From a checkpoint of a small transformer trained on Wikipedia: width 256, tied embeddings.
Each number is 200 + 20 x the weight over its row's rms, rounded and kept within 0 to 999. Layers, rows and columns count from 0. The size before them is the row's rms in percent of the matrix's.

# layer 7 MLP down (transposed), 1024x256, rms 0.0296, rows 459-486, columns 128-255
101,233,191,191,171,206,200,226,221,175,212,214,183,220,195,206,183,167,184,188,211,189,170,198,194,206,223,199,185,187,223,208,206,187,202,227,208,180,223,171,174,189,203,208,221,176,199,237,197,199,206,188,190,213,195,157,199,183,218,162,237,218,224,244,194,206,192,172,207,223,203,196,220,197,233,221,210,196,158,194,247,177,181,209,218,206,198,164,195,172,202,209,207,224,196,211,208,208,217,185,202,197,220,232,176,205,223,210,152,190,220,212,219,171,198,174,186,199,178,197,216,222,193,201,167,229,198,178,244
104,173,238,218,197,198,186,198,202,203,201,193,188,202,209,211,180,209,201,223,211,211,188,208,210,187,206,217,198,199,159,217,176,212,187,190,195,196,184,212,194,201,190,222,228,215,262,175,195,185,174,196,194,214,203,190,211,191,187,207,200,238,191,202,192,201,204,172,215,165,211,207,219,207,227,230,228,189,205,195,197,180,190,204,187,218,178,192,211,203,189,223,194,191,188,172,205,221,179,219,241,218,186,189,200,202,184,206,198,192,189,178,204,190,201,214,196,203,178,188,219,200,191,190,171,245,181,161,226
106,196,224,186,179,171,204,227,193,227,177,175,199,209,201,225,206,203,187,179,203,215,205,172,229,191,164,186,181,190,206,188,170,166,203,178,200,182,205,203,186,190,194,210,195,221,208,185,196,194,211,221,212,220,184,253,210,210,136,189,189,207,202,209,221,173,209,231,178,201,178,192,199,190,198,224,170,218,189,190,192,200,203,199,187,227,212,211,197,209,206,209,226,202,203,197,190,200,215,188,191,215,173,196,215,196,214,188,228,198,210,151,196,196,211,193,195,198,211,206,227,199,204,163,218,215,206,170,223
104,179,184,201,205,219,213,236,194,186,158,235,195,192,179,188,202,198,224,199,231,157,203,178,202,222,187,159,219,223,233,179,207,209,220,215,186,178,196,202,214,192,223,242,172,191,217,173,231,234,199,180,203,206,203,188,204,202,211,204,161,203,189,219,198,175,186,168,219,208,214,238,220,205,202,173,205,189,199,199,164,233,205,171,201,192,161,199,222,203,203,203,167,189,203,194,230,178,208,186,196,207,258,190,191,225,218,187,189,225,191,206,207,186,204,226,194,171,189,212,162,184,161,196,210,172,177,212,188
104,226,170,212,156,175,162,196,199,206,218,203,216,175,172,192,201,177,186,186,170,184,226,184,187,198,191,221,197,222,191,220,169,236,207,185,161,234,199,198,196,194,185,177,229,193,206,177,229,235,227,193,208,230,210,200,185,231,173,197,188,212,177,190,209,222,200,216,185,214,196,186,216,191,203,217,218,206,185,208,225,248,211,217,230,176,190,220,191,187,203,205,200,225,193,211,194,206,210,221,241,184,253,223,191,182,192,234,196,204,203,210,199,174,181,237,206,191,187,243,180,157,248,208,224,159,202,179,177
093,208,161,203,222,187,166,216,197,188,203,213,192,201,195,203,216,222,186,198,195,213,179,253,213,153,225,199,193,201,217,192,192,229,212,206,229,188,198,211,214,189,222,222,202,218,244,185,168,179,189,188,167,160,202,181,189,195,221,218,225,211,163,182,224,206,197,201,193,244,209,219,206,206,202,168,198,192,225,185,221,188,209,255,220,200,150,151,200,216,190,165,236,187,189,212,219,221,200,212,189,194,191,207,194,226,196,201,206,200,178,210,205,199,178,216,214,197,243,196,207,190,214,171,190,216,218,228,185
101,189,217,224,194,199,192,193,226,186,225,188,163,174,253,201,204,215,199,204,169,193,200,188,238,211,182,218,193,219,210,199,228,176,170,170,194,262,192,220,213,183,208,192,196,243,183,182,171,189,212,229,192,176,186,269,218,210,220,188,210,206,214,214,208,199,200,228,208,207,173,209,205,222,192,192,220,204,182,172,208,188,159,195,193,193,170,233,187,176,220,201,204,217,181,225,172,200,213,182,161,172,201,168,196,178,216,215,167,186,188,202,211,213,203,193,194,212,207,171,187,189,248,215,211,215,194,189,187
100,176,218,210,183,202,209,204,174,213,211,194,214,213,225,195,205,167,205,197,179,212,188,212,205,206,233,198,214,157,241,188,186,205,192,191,233,216,185,222,204,206,204,181,223,192,231,219,220,257,176,172,178,207,195,198,151,182,234,204,173,214,195,202,188,217,220,217,176,201,225,203,204,178,187,157,172,198,168,239,159,175,233,198,222,201,154,195,189,199,218,189,219,190,206,212,219,219,184,200,221,193,170,214,192,200,222,209,198,212,231,204,186,165,210,165,202,203,175,217,217,229,225,144,228,213,208,196,176
116,174,205,191,225,218,231,195,197,196,183,188,215,208,194,200,180,174,233,250,201,177,210,199,203,184,228,214,177,211,172,199,198,210,211,190,198,210,202,229,221,183,197,222,217,224,224,206,186,214,165,222,217,223,211,192,189,181,226,185,239,181,219,218,224,213,187,196,216,210,191,207,230,188,211,202,210,214,218,217,200,170,183,183,179,195,186,226,171,181,222,222,198,194,202,183,168,197,236,212,191,190,184,222,223,167,185,210,167,186,209,232,188,196,181,177,189,224,165,193,185,172,197,208,200,211,197,222,170
099,186,210,202,210,230,235,209,170,199,156,208,179,240,165,226,171,205,212,225,166,196,200,211,185,174,247,211,175,179,180,226,206,187,196,191,200,225,184,206,211,209,182,221,203,183,188,185,213,185,214,209,209,182,181,166,220,230,199,189,219,201,201,192,193,193,181,201,207,225,186,200,195,224,233,205,254,193,200,180,199,167,201,229,182,188,217,219,185,187,230,183,184,193,241,185,234,202,174,215,195,209,203,218,182,199,176,211,181,208,230,210,217,202,197,227,195,215,202,209,208,195,216,177,189,175,189,198,166
101,199,178,200,188,197,191,175,178,213,212,200,216,199,181,204,173,189,165,209,190,222,227,199,225,213,226,151,170,180,181,201,192,197,218,218,183,222,193,204,218,201,235,226,214,164,214,246,208,222,191,190,182,229,201,194,231,204,177,170,219,235,202,196,199,198,196,172,191,192,155,211,213,178,204,214,236,187,202,220,187,225,198,213,188,225,181,193,177,199,183,203,190,185,221,218,228,183,210,197,226,199,195,222,197,199,189,204,203,202,234,181,183,208,203,209,221,194,221,164,194,199,154,208,180,232,243,153,215
099,168,200,243,194,190,199,226,199,219,218,207,210,192,223,190,219,168,225,173,212,204,213,264,209,179,202,234,197,205,198,191,216,213,190,212,202,187,194,223,209,174,202,173,213,197,206,211,177,214,174,229,159,186,206,198,187,193,226,215,188,217,204,200,221,219,180,212,206,202,187,185,202,198,196,201,147,186,199,193,191,188,219,239,166,205,194,191,162,227,188,193,195,161,173,204,225,187,212,214,181,189,207,200,206,172,225,224,166,178,163,214,204,218,188,180,223,191,224,209,219,194,223,219,213,218,215,186,206
093,201,224,178,200,205,199,232,175,179,210,191,189,215,214,194,219,228,186,258,190,213,179,170,219,215,203,222,216,186,206,171,209,242,204,214,202,205,162,206,182,173,200,177,235,211,227,203,212,216,188,227,209,226,196,211,196,194,228,189,210,237,197,210,190,192,176,197,162,181,234,206,192,208,218,189,178,202,197,218,210,172,226,196,221,215,184,224,158,197,233,209,219,215,173,211,213,193,166,194,165,240,199,187,188,171,184,184,176,203,203,228,205,196,202,209,178,171,182,218,209,192,214,189,198,199,183,182,178
100,172,198,192,228,169,181,211,216,238,220,231,208,191,227,212,195,186,284,202,205,230,170,217,259,204,155,190,169,176,202,218,208,166,205,201,185,220,189,198,222,181,230,191,224,204,189,201,164,203,198,218,194,201,199,168,241,203,213,209,186,217,176,201,221,185,167,219,180,158,205,212,195,222,200,192,181,199,203,211,202,213,185,220,220,209,196,174,161,197,207,187,196,196,206,208,209,238,176,209,232,208,191,172,192,207,185,223,211,179,183,183,229,202,200,200,201,197,211,174,210,195,186,200,191,202,213,162,237
097,188,186,220,194,210,212,208,198,218,200,205,214,186,196,183,212,186,217,185,196,204,223,192,191,203,234,202,196,202,195,207,208,210,205,154,179,190,146,199,221,199,192,180,210,222,185,217,180,211,182,198,225,223,189,209,220,161,193,178,196,228,213,195,210,189,182,219,223,222,198,246,205,223,207,210,181,179,179,183,197,202,221,203,184,200,217,186,186,188,166,211,188,156,174,219,188,186,220,181,222,210,179,175,203,168,187,199,197,156,181,188,202,192,217,176,214,204,202,193,211,196,168,201,179,199,220,215,209
102,146,181,187,183,226,188,211,202,226,198,186,196,194,202,187,223,211,231,154,178,247,193,227,173,171,236,188,187,216,199,182,208,203,199,196,163,185,154,218,217,194,196,198,186,201,214,201,193,163,195,171,212,189,207,192,232,227,211,190,187,226,197,179,188,200,209,181,208,219,181,201,183,188,190,202,183,221,201,225,204,186,242,185,196,190,170,207,229,177,204,201,220,193,216,183,202,218,223,207,196,177,182,217,214,202,185,229,195,210,210,227,194,217,191,165,197,185,212,210,209,197,195,211,165,212,200,190,194
109,244,209,190,205,193,211,228,202,151,191,198,208,177,190,169,255,205,174,199,209,196,196,203,173,204,198,221,202,158,185,194,183,190,182,209,185,185,176,164,213,171,202,177,198,219,181,180,223,205,217,177,206,239,184,215,195,181,192,199,205,202,178,236,192,214,178,237,187,202,230,225,173,232,180,235,206,198,212,162,188,190,184,242,218,220,193,257,211,206,183,191,225,192,210,212,187,200,237,206,189,193,203,197,178,206,172,193,193,200,207,208,204,227,201,207,176,166,207,194,176,220,211,220,202,215,228,210,164
102,192,176,213,224,201,208,230,196,240,196,186,194,158,172,250,173,192,176,159,189,202,211,175,215,215,168,179,212,211,207,183,177,259,167,228,185,198,211,208,224,242,221,204,196,171,197,171,217,195,196,187,198,161,212,204,149,202,187,183,167,163,202,215,197,207,187,191,200,186,174,213,187,219,192,202,222,212,220,175,191,232,198,184,191,214,206,226,221,206,206,211,172,183,185,198,194,194,191,224,204,245,174,223,208,242,189,201,196,213,249,209,196,175,206,167,215,208,184,216,243,230,182,213,199,182,181,181,216
102,215,213,202,189,214,211,196,211,210,208,175,218,216,219,221,194,207,194,194,185,163,221,210,231,227,159,225,211,180,170,172,207,221,210,183,198,170,190,153,194,208,209,179,207,195,188,199,220,168,191,149,209,225,213,213,213,202,207,211,186,188,226,214,220,195,218,230,224,170,181,228,227,184,196,205,218,224,206,206,188,171,242,224,193,180,231,188,224,193,201,180,226,221,176,188,207,197,194,170,230,217,205,205,175,236,204,209,214,215,214,213,213,167,208,207,179,193,214,191,173,182,207,227,167,221,222,174,209
085,214,202,200,202,179,211,208,223,212,206,239,168,233,203,169,174,222,192,254,196,215,188,207,199,217,218,207,179,190,183,166,194,187,232,182,206,200,230,207,166,130,199,218,224,226,235,217,198,210,213,206,219,181,174,181,196,209,190,171,204,185,183,187,197,206,200,220,219,236,172,172,214,216,219,201,194,206,183,203,201,213,191,215,181,175,201,174,241,199,214,186,241,164,192,198,210,189,188,170,218,216,189,216,211,144,204,216,170,184,211,203,196,227,210,213,208,189,202,190,192,211,177,224,173,231,208,213,230
100,183,196,195,194,248,181,185,213,201,201,204,180,249,167,190,217,237,221,212,206,197,225,210,175,194,231,191,159,197,196,201,208,233,150,196,200,172,200,215,204,219,189,203,215,194,174,217,215,212,200,247,236,184,212,206,212,175,238,206,227,192,211,164,185,205,182,198,171,149,205,169,194,196,172,207,222,197,179,228,208,210,203,194,166,203,180,204,212,227,230,200,178,192,188,210,175,182,224,183,206,218,210,187,170,197,195,166,202,198,173,191,196,220,208,199,215,214,229,181,188,207,234,202,209,176,199,182,194
110,183,192,205,229,221,227,227,187,187,165,216,172,187,203,185,225,204,190,173,222,226,226,237,183,183,223,193,188,188,199,216,196,201,221,190,192,189,222,212,196,219,214,230,191,198,199,182,160,184,207,169,212,199,216,208,213,214,183,180,228,176,209,166,210,218,202,218,208,235,220,224,211,186,197,178,180,206,184,234,188,159,204,176,215,202,178,219,190,182,191,213,205,188,207,214,182,189,225,202,177,218,145,137,208,184,190,190,221,176,187,212,221,197,220,195,178,208,180,223,195,219,213,177,227,186,221,196,174
098,198,204,178,207,235,204,196,170,183,183,177,221,214,195,208,200,227,193,189,219,192,191,166,205,177,183,228,200,211,213,199,217,231,205,166,225,204,176,178,200,218,195,212,214,209,153,172,225,207,195,216,193,191,204,207,200,200,202,208,199,194,208,216,237,223,185,210,209,215,216,190,177,207,161,201,207,223,205,205,198,194,215,201,204,194,215,193,213,194,208,193,194,175,204,186,214,173,210,180,168,194,191,231,211,201,215,212,236,135,186,192,182,221,167,181,187,205,154,186,178,156,192,253,235,203,177,178,212
117,185,214,185,171,216,207,191,141,187,242,190,199,202,221,250,209,201,190,216,190,201,207,183,210,197,236,201,200,173,185,188,184,200,191,227,240,182,175,194,204,224,241,163,185,212,216,176,201,210,192,203,209,218,190,215,208,150,214,159,225,209,208,219,171,144,206,239,232,196,234,197,189,207,178,221,197,220,188,234,237,219,191,204,219,221,206,196,190,187,219,196,214,212,191,194,170,195,184,194,182,173,163,180,221,201,231,178,191,194,227,183,168,179,182,191,197,206,203,189,189,184,163,229,153,202,203,223,205
091,218,182,205,224,185,221,220,251,263,203,204,174,184,179,187,190,221,179,168,230,195,194,229,207,213,220,227,196,212,126,213,191,208,228,201,203,182,227,181,207,221,203,237,177,172,216,191,157,171,170,227,202,220,218,237,208,201,219,193,217,182,198,180,182,212,198,185,219,184,155,196,183,212,202,174,203,204,222,182,166,239,190,189,181,178,194,192,207,238,198,210,180,201,176,187,204,204,146,188,200,206,208,217,204,181,198,206,168,203,194,215,191,222,227,217,201,180,190,175,220,179,175,207,210,211,186,205,182
103,179,207,220,230,163,154,151,202,179,224,224,206,189,192,221,236,221,202,190,179,217,189,220,209,201,187,166,198,173,199,175,211,203,210,213,214,199,198,225,194,213,185,169,199,216,194,209,221,216,180,214,195,173,199,203,213,197,208,197,213,200,186,184,199,219,199,189,205,188,186,206,168,194,202,183,212,200,178,178,194,209,185,215,200,210,187,212,167,239,184,176,214,166,244,226,164,194,202,199,213,204,232,216,198,241,164,208,154,197,199,219,245,184,222,207,197,207,211,165,227,188,183,214,226,178,172,200,187
095,214,207,224,190,198,216,200,208,216,206,210,192,170,199,192,240,191,208,169,220,186,223,213,203,188,196,186,204,183,211,193,207,186,210,198,187,219,194,169,185,223,195,172,173,183,154,203,194,185,202,187,183,248,213,217,164,229,174,191,227,194,218,221,188,185,196,214,187,189,150,189,176,224,230,198,199,173,190,213,209,170,214,202,218,225,209,217,199,188,178,233,224,206,197,214,197,174,213,191,226,176,225,195,209,241,218,172,201,218,206,187,188,205,207,213,213,226,199,167,208,197,174,204,159,221,198,194,233
109,199,207,221,205,195,189,213,190,195,165,203,168,194,206,223,184,160,186,217,214,184,209,211,221,178,193,226,201,190,167,192,224,188,199,215,202,187,197,252,206,171,225,181,223,196,224,227,203,195,180,218,183,210,177,220,235,189,214,186,171,235,218,200,157,193,257,206,239,207,183,186,171,189,205,177,170,154,188,191,220,233,220,210,200,186,175,215,225,222,190,181,168,183,187,221,195,153,222,200,230,198,193,172,206,209,208,196,220,203,202,211,207,217,212,201,185,215,177,219,197,187,206,189,213,193,162,198,207
# layer 7 MLP up, 1024x256, rms 0.0407, rows 460-486, columns 128-255
109,206,212,181,196,201,201,194,168,232,205,203,186,222,157,176,194,198,176,227,179,183,221,203,169,176,201,156,185,171,183,211,208,191,222,186,189,233,200,201,244,188,227,187,184,206,212,183,176,199,193,207,240,211,205,183,236,162,216,170,207,203,203,210,201,191,200,197,177,179,213,212,205,150,216,214,200,237,201,188,193,241,196,221,207,213,198,216,182,213,207,198,210,206,213,215,191,175,187,185,191,198,222,190,168,226,160,183,218,170,192,201,161,157,209,204,199,208,184,226,208,201,188,222,189,222,204,203,171
101,179,215,183,185,194,190,208,189,207,179,231,180,178,212,235,203,195,185,209,220,173,212,192,167,217,202,191,202,213,165,229,197,220,208,205,155,192,190,203,184,183,222,187,215,178,172,233,176,214,226,226,186,193,209,220,186,220,219,197,190,206,191,179,164,180,224,221,228,188,192,194,188,199,151,201,223,197,195,198,210,205,244,204,191,211,191,199,182,237,214,215,182,220,175,207,187,201,190,178,170,213,195,206,198,221,222,193,204,191,182,205,150,203,204,199,178,235,191,204,185,192,225,226,217,205,194,199,201
100,229,221,156,172,171,163,195,189,203,212,189,198,211,189,226,184,214,193,193,217,229,185,179,233,225,202,208,197,160,200,227,244,205,221,210,204,214,201,156,196,186,200,209,207,190,176,188,228,189,184,213,206,221,223,184,213,216,184,220,200,220,248,197,164,186,182,193,204,194,208,186,164,194,213,210,185,199,237,195,194,188,206,192,239,246,207,219,222,204,189,160,206,225,208,238,219,233,188,203,213,214,177,201,185,205,213,194,196,179,194,173,190,217,220,201,196,215,205,221,200,207,229,203,183,209,170,203,231
099,238,205,205,238,184,180,217,213,157,212,172,200,219,159,198,169,198,222,224,198,188,199,241,186,185,214,229,230,198,219,212,208,190,221,238,227,198,177,178,182,197,186,191,220,195,199,215,242,175,244,195,186,229,191,220,175,182,190,166,217,190,191,218,206,197,210,222,182,215,222,206,194,212,197,170,199,188,178,243,205,187,176,212,212,173,191,201,226,183,215,218,198,186,177,224,190,191,229,196,174,223,224,172,164,178,166,221,186,180,185,222,186,197,223,200,210,212,188,219,218,198,185,198,194,207,180,207,224
097,175,187,192,171,203,208,180,170,224,185,230,203,245,215,229,165,252,196,200,185,203,230,151,197,207,174,241,203,211,182,162,221,213,194,198,204,209,185,192,215,211,186,191,235,213,192,196,180,192,197,209,238,174,215,212,180,196,211,210,192,199,188,206,214,193,170,197,185,219,196,169,193,182,156,217,210,170,203,178,209,172,223,197,227,186,169,214,189,207,260,205,190,211,219,211,214,193,182,187,193,211,192,200,180,190,188,176,200,179,204,199,193,212,217,180,190,233,147,188,182,207,205,206,203,187,194,175,210
103,182,197,198,198,187,197,193,192,198,185,179,213,222,186,234,185,202,172,212,196,205,215,229,222,162,208,181,212,201,185,229,195,225,165,212,188,226,183,195,196,222,197,210,194,210,236,211,217,227,187,205,219,152,175,167,236,181,203,180,192,173,211,192,234,201,192,189,216,180,214,206,191,156,188,191,182,209,190,214,212,219,216,210,216,233,210,206,203,178,223,196,219,218,180,199,190,218,208,235,183,184,172,212,237,226,221,207,199,220,196,252,203,225,225,234,165,212,226,194,199,168,177,206,197,202,219,193,202
095,227,195,235,211,200,194,231,168,182,206,225,136,170,210,209,200,199,159,196,218,192,216,162,245,199,178,208,193,208,192,181,185,201,191,215,165,216,174,200,191,224,190,187,196,188,222,209,191,197,185,207,227,175,228,223,207,194,214,221,170,177,224,213,157,185,200,186,232,197,209,213,186,191,206,210,200,209,206,172,203,224,179,219,176,188,201,219,244,209,209,173,213,189,182,169,212,182,200,225,203,190,230,204,226,179,167,246,198,183,224,197,212,212,213,207,192,242,212,229,161,199,246,184,207,212,215,174,205
119,177,196,199,208,186,174,173,168,178,168,221,231,223,202,214,215,183,196,193,220,198,200,225,217,182,201,232,232,194,193,233,207,194,203,172,191,210,178,176,172,216,205,178,190,221,221,195,168,210,197,233,217,203,173,206,201,183,200,196,186,196,218,198,191,193,212,208,207,192,176,206,188,218,201,208,134,227,214,186,197,239,188,224,174,212,198,208,216,211,246,166,198,206,202,208,175,228,191,203,232,194,201,180,209,213,240,186,182,200,206,223,168,188,237,205,191,185,199,209,201,186,214,170,151,209,225,173,165
106,214,199,146,200,193,209,197,195,191,200,224,183,158,212,206,172,217,207,165,183,194,206,197,203,224,186,215,202,237,187,214,219,160,197,172,215,178,200,177,196,165,219,209,225,200,181,191,171,242,198,216,219,167,214,224,218,236,208,211,200,177,182,196,176,207,201,192,235,206,248,203,220,184,199,193,229,207,174,217,168,209,200,192,232,203,204,187,169,187,199,185,219,206,212,190,172,197,197,219,208,181,175,218,175,223,183,195,187,212,197,182,192,177,168,168,184,246,219,171,161,235,202,171,163,198,222,194,206
097,202,219,172,175,176,233,177,209,171,190,231,202,200,186,187,203,182,165,185,207,192,200,196,229,214,219,245,199,202,221,173,225,212,191,192,198,213,203,186,210,224,206,191,231,243,213,187,215,181,199,193,205,210,218,217,206,224,200,178,216,182,240,196,217,172,186,193,168,198,264,198,216,201,200,198,189,240,180,212,165,176,205,187,205,201,230,243,218,211,207,230,200,208,194,208,181,217,200,215,183,201,187,194,236,242,182,207,198,217,189,176,172,210,189,195,185,178,197,175,226,232,198,213,206,192,208,200,193
101,212,212,199,231,186,186,179,165,169,164,178,163,209,194,216,215,182,192,173,228,187,216,226,218,213,197,208,198,238,212,222,168,190,199,205,210,184,205,201,179,210,241,168,206,224,178,202,203,186,171,220,200,216,185,193,169,172,220,188,196,162,180,205,242,222,210,179,210,191,206,181,195,144,196,219,212,179,211,189,200,192,184,200,253,180,204,190,205,239,220,231,198,207,185,218,205,152,219,170,206,226,178,230,217,211,237,227,182,164,227,217,200,207,150,164,207,237,200,191,201,212,188,194,167,181,186,172,201
094,222,178,215,176,203,227,207,204,172,208,195,181,197,208,185,217,200,202,173,205,184,192,160,189,171,207,219,233,185,222,212,178,226,148,206,217,185,245,209,226,208,210,187,184,218,231,222,201,203,154,206,213,214,197,195,225,233,235,204,183,200,223,204,224,216,174,205,214,216,197,217,240,181,208,202,188,199,194,205,221,212,196,222,178,212,182,224,168,238,176,213,225,230,234,190,177,253,224,212,170,198,185,212,213,233,178,207,226,148,195,212,221,191,185,189,194,214,193,202,177,190,192,187,196,186,213,204,181
098,219,176,190,225,239,206,203,184,200,239,173,198,184,179,200,207,193,223,161,207,204,216,197,213,223,214,193,217,148,189,182,181,217,168,196,209,228,143,193,217,200,194,192,193,212,215,193,201,213,195,222,201,200,194,220,203,200,220,200,204,176,197,203,194,188,186,176,167,224,196,206,200,187,199,200,173,241,216,163,190,213,212,238,200,219,201,208,207,230,197,206,211,211,238,156,188,247,231,206,195,171,207,219,203,194,183,216,227,201,206,206,214,197,167,182,236,178,194,194,169,237,191,243,210,238,230,212,215
100,187,211,196,179,178,196,216,191,197,218,199,214,233,193,197,202,180,185,212,240,202,208,164,189,189,179,188,204,213,213,229,184,177,192,229,207,208,202,168,192,235,178,209,202,213,239,184,211,221,200,219,215,191,185,201,209,198,206,193,169,151,202,193,204,208,224,212,235,167,228,158,181,198,226,214,187,244,179,169,175,188,220,188,180,228,189,224,179,216,220,202,178,169,221,237,187,197,209,224,165,185,205,198,219,232,210,220,201,190,189,204,205,194,205,188,243,214,194,212,194,184,186,184,196,218,192,178,168
102,170,221,166,207,180,201,167,219,197,197,196,188,205,230,186,210,174,206,193,200,212,216,184,220,186,209,226,208,214,177,197,202,180,186,236,224,164,186,179,213,184,200,182,217,205,209,182,186,225,204,217,190,219,195,218,184,219,213,160,182,165,210,197,218,194,269,221,200,212,214,196,230,177,201,185,223,203,179,228,205,180,191,177,188,186,204,211,200,229,206,217,203,231,195,184,188,184,212,195,193,193,195,184,230,187,204,201,178,227,209,206,210,227,218,180,214,230,201,164,178,197,149,226,166,203,193,189,161
110,194,175,196,216,197,171,205,187,182,191,211,172,243,162,175,225,165,195,211,185,179,167,245,213,204,211,218,235,231,225,234,195,227,189,207,209,195,202,216,223,218,209,191,202,215,224,215,171,217,213,232,196,217,207,194,223,168,209,237,200,179,206,209,182,212,230,224,217,201,207,222,233,177,218,206,162,219,192,209,222,240,182,213,232,163,186,211,170,199,204,214,182,193,199,186,197,228,205,183,195,241,160,170,211,198,196,186,227,169,223,234,180,182,186,190,164,188,220,210,195,219,211,179,184,250,217,229,167
098,190,199,243,193,222,216,210,182,203,199,180,175,161,202,205,193,182,214,208,207,237,210,172,207,182,202,228,253,193,215,190,174,211,188,173,196,202,192,202,226,221,213,198,170,211,222,182,216,193,204,204,222,201,167,189,183,191,193,194,227,172,189,212,168,215,242,194,182,209,228,170,207,207,197,212,222,201,224,226,188,222,189,217,197,171,178,181,172,179,190,184,218,192,186,206,189,184,182,253,184,257,235,191,219,194,211,184,193,194,216,196,224,218,199,201,209,198,175,204,196,220,193,189,202,234,206,227,176
101,245,204,192,209,191,208,188,218,205,191,159,227,224,209,229,207,195,194,209,208,199,186,211,210,157,207,207,184,182,194,211,209,256,189,156,174,187,169,189,196,189,220,199,214,230,226,179,190,206,211,216,208,173,174,215,231,160,171,197,208,135,196,230,187,178,228,163,189,196,183,175,199,210,195,239,221,187,217,199,196,204,185,185,206,205,183,188,217,232,224,209,189,184,218,214,219,181,216,231,177,195,201,237,208,191,183,177,192,195,212,154,198,233,217,191,218,181,226,181,225,177,224,214,190,189,227,200,208
090,208,176,185,196,194,189,211,179,132,160,198,178,188,213,192,172,192,191,212,205,228,195,209,219,213,223,238,191,224,168,209,206,196,203,182,191,208,204,190,196,215,197,241,228,183,169,218,176,215,203,187,189,213,217,191,193,194,205,197,192,199,192,226,207,208,210,206,207,211,214,227,195,217,204,196,195,226,187,175,215,244,239,219,163,173,168,185,231,194,189,214,199,213,213,228,215,157,169,189,194,209,184,188,196,209,187,198,206,224,198,183,215,189,241,230,185,202,229,202,164,194,240,175,228,213,224,201,154
104,194,193,190,213,209,198,160,214,176,197,197,219,226,171,198,237,194,189,158,185,226,199,188,192,207,233,211,201,182,208,217,220,165,198,210,179,213,206,224,210,201,238,167,203,167,208,213,188,174,215,212,178,214,199,224,196,193,229,223,175,188,220,202,227,211,188,150,228,254,183,181,177,202,171,191,197,225,176,223,173,213,200,193,211,214,229,198,208,189,189,250,220,212,208,177,204,180,234,184,186,224,204,199,221,184,190,223,194,165,184,193,218,210,186,237,198,223,191,177,188,169,233,224,196,179,199,186,201
107,152,204,192,211,177,233,170,197,206,213,185,155,205,197,179,201,214,237,205,229,197,210,223,206,211,196,212,219,227,207,203,217,210,202,179,212,215,209,170,205,211,181,224,210,214,208,203,160,164,221,225,183,194,191,198,173,212,209,176,196,223,220,191,204,200,196,199,198,172,170,203,211,222,184,177,198,226,176,215,217,189,185,196,157,216,203,202,161,193,196,160,188,211,180,229,189,202,218,188,186,227,175,191,169,238,210,201,169,184,169,188,193,187,216,241,180,218,219,207,196,194,243,182,185,213,185,149,176
096,245,195,187,219,183,235,206,225,201,187,220,188,237,159,212,201,180,217,219,216,221,193,169,204,190,212,194,204,222,226,184,176,158,181,201,184,200,158,191,223,247,213,203,193,219,195,212,225,170,195,202,182,203,189,234,174,237,180,216,200,212,237,192,236,210,177,149,205,210,173,209,171,174,208,168,198,194,194,149,203,229,190,201,203,202,163,203,192,216,202,209,230,186,233,187,239,215,188,190,189,209,203,192,210,173,180,233,208,219,182,221,215,218,220,195,204,181,177,203,218,187,186,212,236,167,194,170,206
116,204,202,211,161,187,219,200,178,194,200,184,206,206,174,188,239,162,190,197,186,206,169,135,221,226,203,195,178,221,208,227,211,205,246,216,186,215,200,211,220,221,200,228,185,184,203,164,204,205,154,209,268,203,172,194,206,158,190,189,187,219,194,177,186,228,177,192,233,197,246,200,193,188,201,191,197,185,191,167,197,205,176,215,169,190,177,213,185,193,204,192,209,194,209,213,177,188,221,193,190,184,210,182,228,187,207,218,190,184,196,180,203,234,211,189,193,188,220,175,200,194,189,187,225,179,193,201,211
094,195,213,216,215,231,194,212,159,238,204,199,197,183,179,207,226,242,173,199,193,201,195,198,200,172,196,198,199,237,223,213,195,231,217,178,207,189,198,191,212,178,187,203,201,178,195,238,198,187,171,215,226,189,218,219,193,172,197,170,225,168,218,178,189,195,182,212,187,218,234,187,222,178,187,207,232,208,174,223,183,194,175,209,199,204,197,205,178,172,185,181,234,202,177,194,180,195,216,187,222,176,186,215,201,197,182,226,183,216,200,236,206,175,160,183,213,183,221,231,217,190,175,228,162,201,207,208,184
104,219,202,189,199,192,217,183,204,209,232,194,204,193,220,234,204,197,195,216,190,199,241,188,202,206,221,193,179,216,242,233,260,184,212,226,187,215,197,187,180,178,208,199,236,193,187,193,189,169,193,207,212,216,185,217,174,188,171,167,145,172,203,192,205,209,205,213,226,171,200,190,195,213,226,184,214,205,154,216,208,175,203,180,190,207,178,179,181,232,167,224,182,218,245,197,184,194,189,212,210,180,211,241,210,189,189,221,157,179,169,200,174,187,167,192,220,187,247,193,187,185,213,204,205,194,178,193,213
093,186,214,217,223,175,207,180,202,199,204,189,220,201,167,195,229,203,187,172,204,194,199,202,209,193,200,247,214,185,209,190,230,203,176,199,197,207,215,188,176,235,174,248,218,190,189,186,185,243,163,212,201,196,204,216,210,165,211,186,227,211,195,196,235,206,202,190,179,205,198,208,177,198,199,200,185,183,225,149,203,169,207,164,131,220,176,189,193,228,216,247,191,222,213,213,193,232,201,194,193,198,180,187,190,203,165,206,177,228,202,195,203,166,173,168,203,199,168,222,205,204,200,182,177,217,207,215,187
111,219,196,182,206,192,171,168,229,189,152,199,192,184,208,196,179,194,183,191,185,225,247,161,202,210,194,197,210,208,240,208,200,189,193,195,199,198,166,190,193,189,190,199,232,191,234,208,205,203,180,173,223,186,199,165,206,230,204,207,181,219,185,217,205,214,233,196,219,221,172,199,208,219,236,216,219,214,193,215,178,227,152,199,173,190,220,231,180,207,207,192,203,197,180,233,207,191,171,209,234,219,197,202,219,180,189,158,214,189,233,214,215,197,199,214,226,206,154,199,192,190,206,193,207,221,212,157,177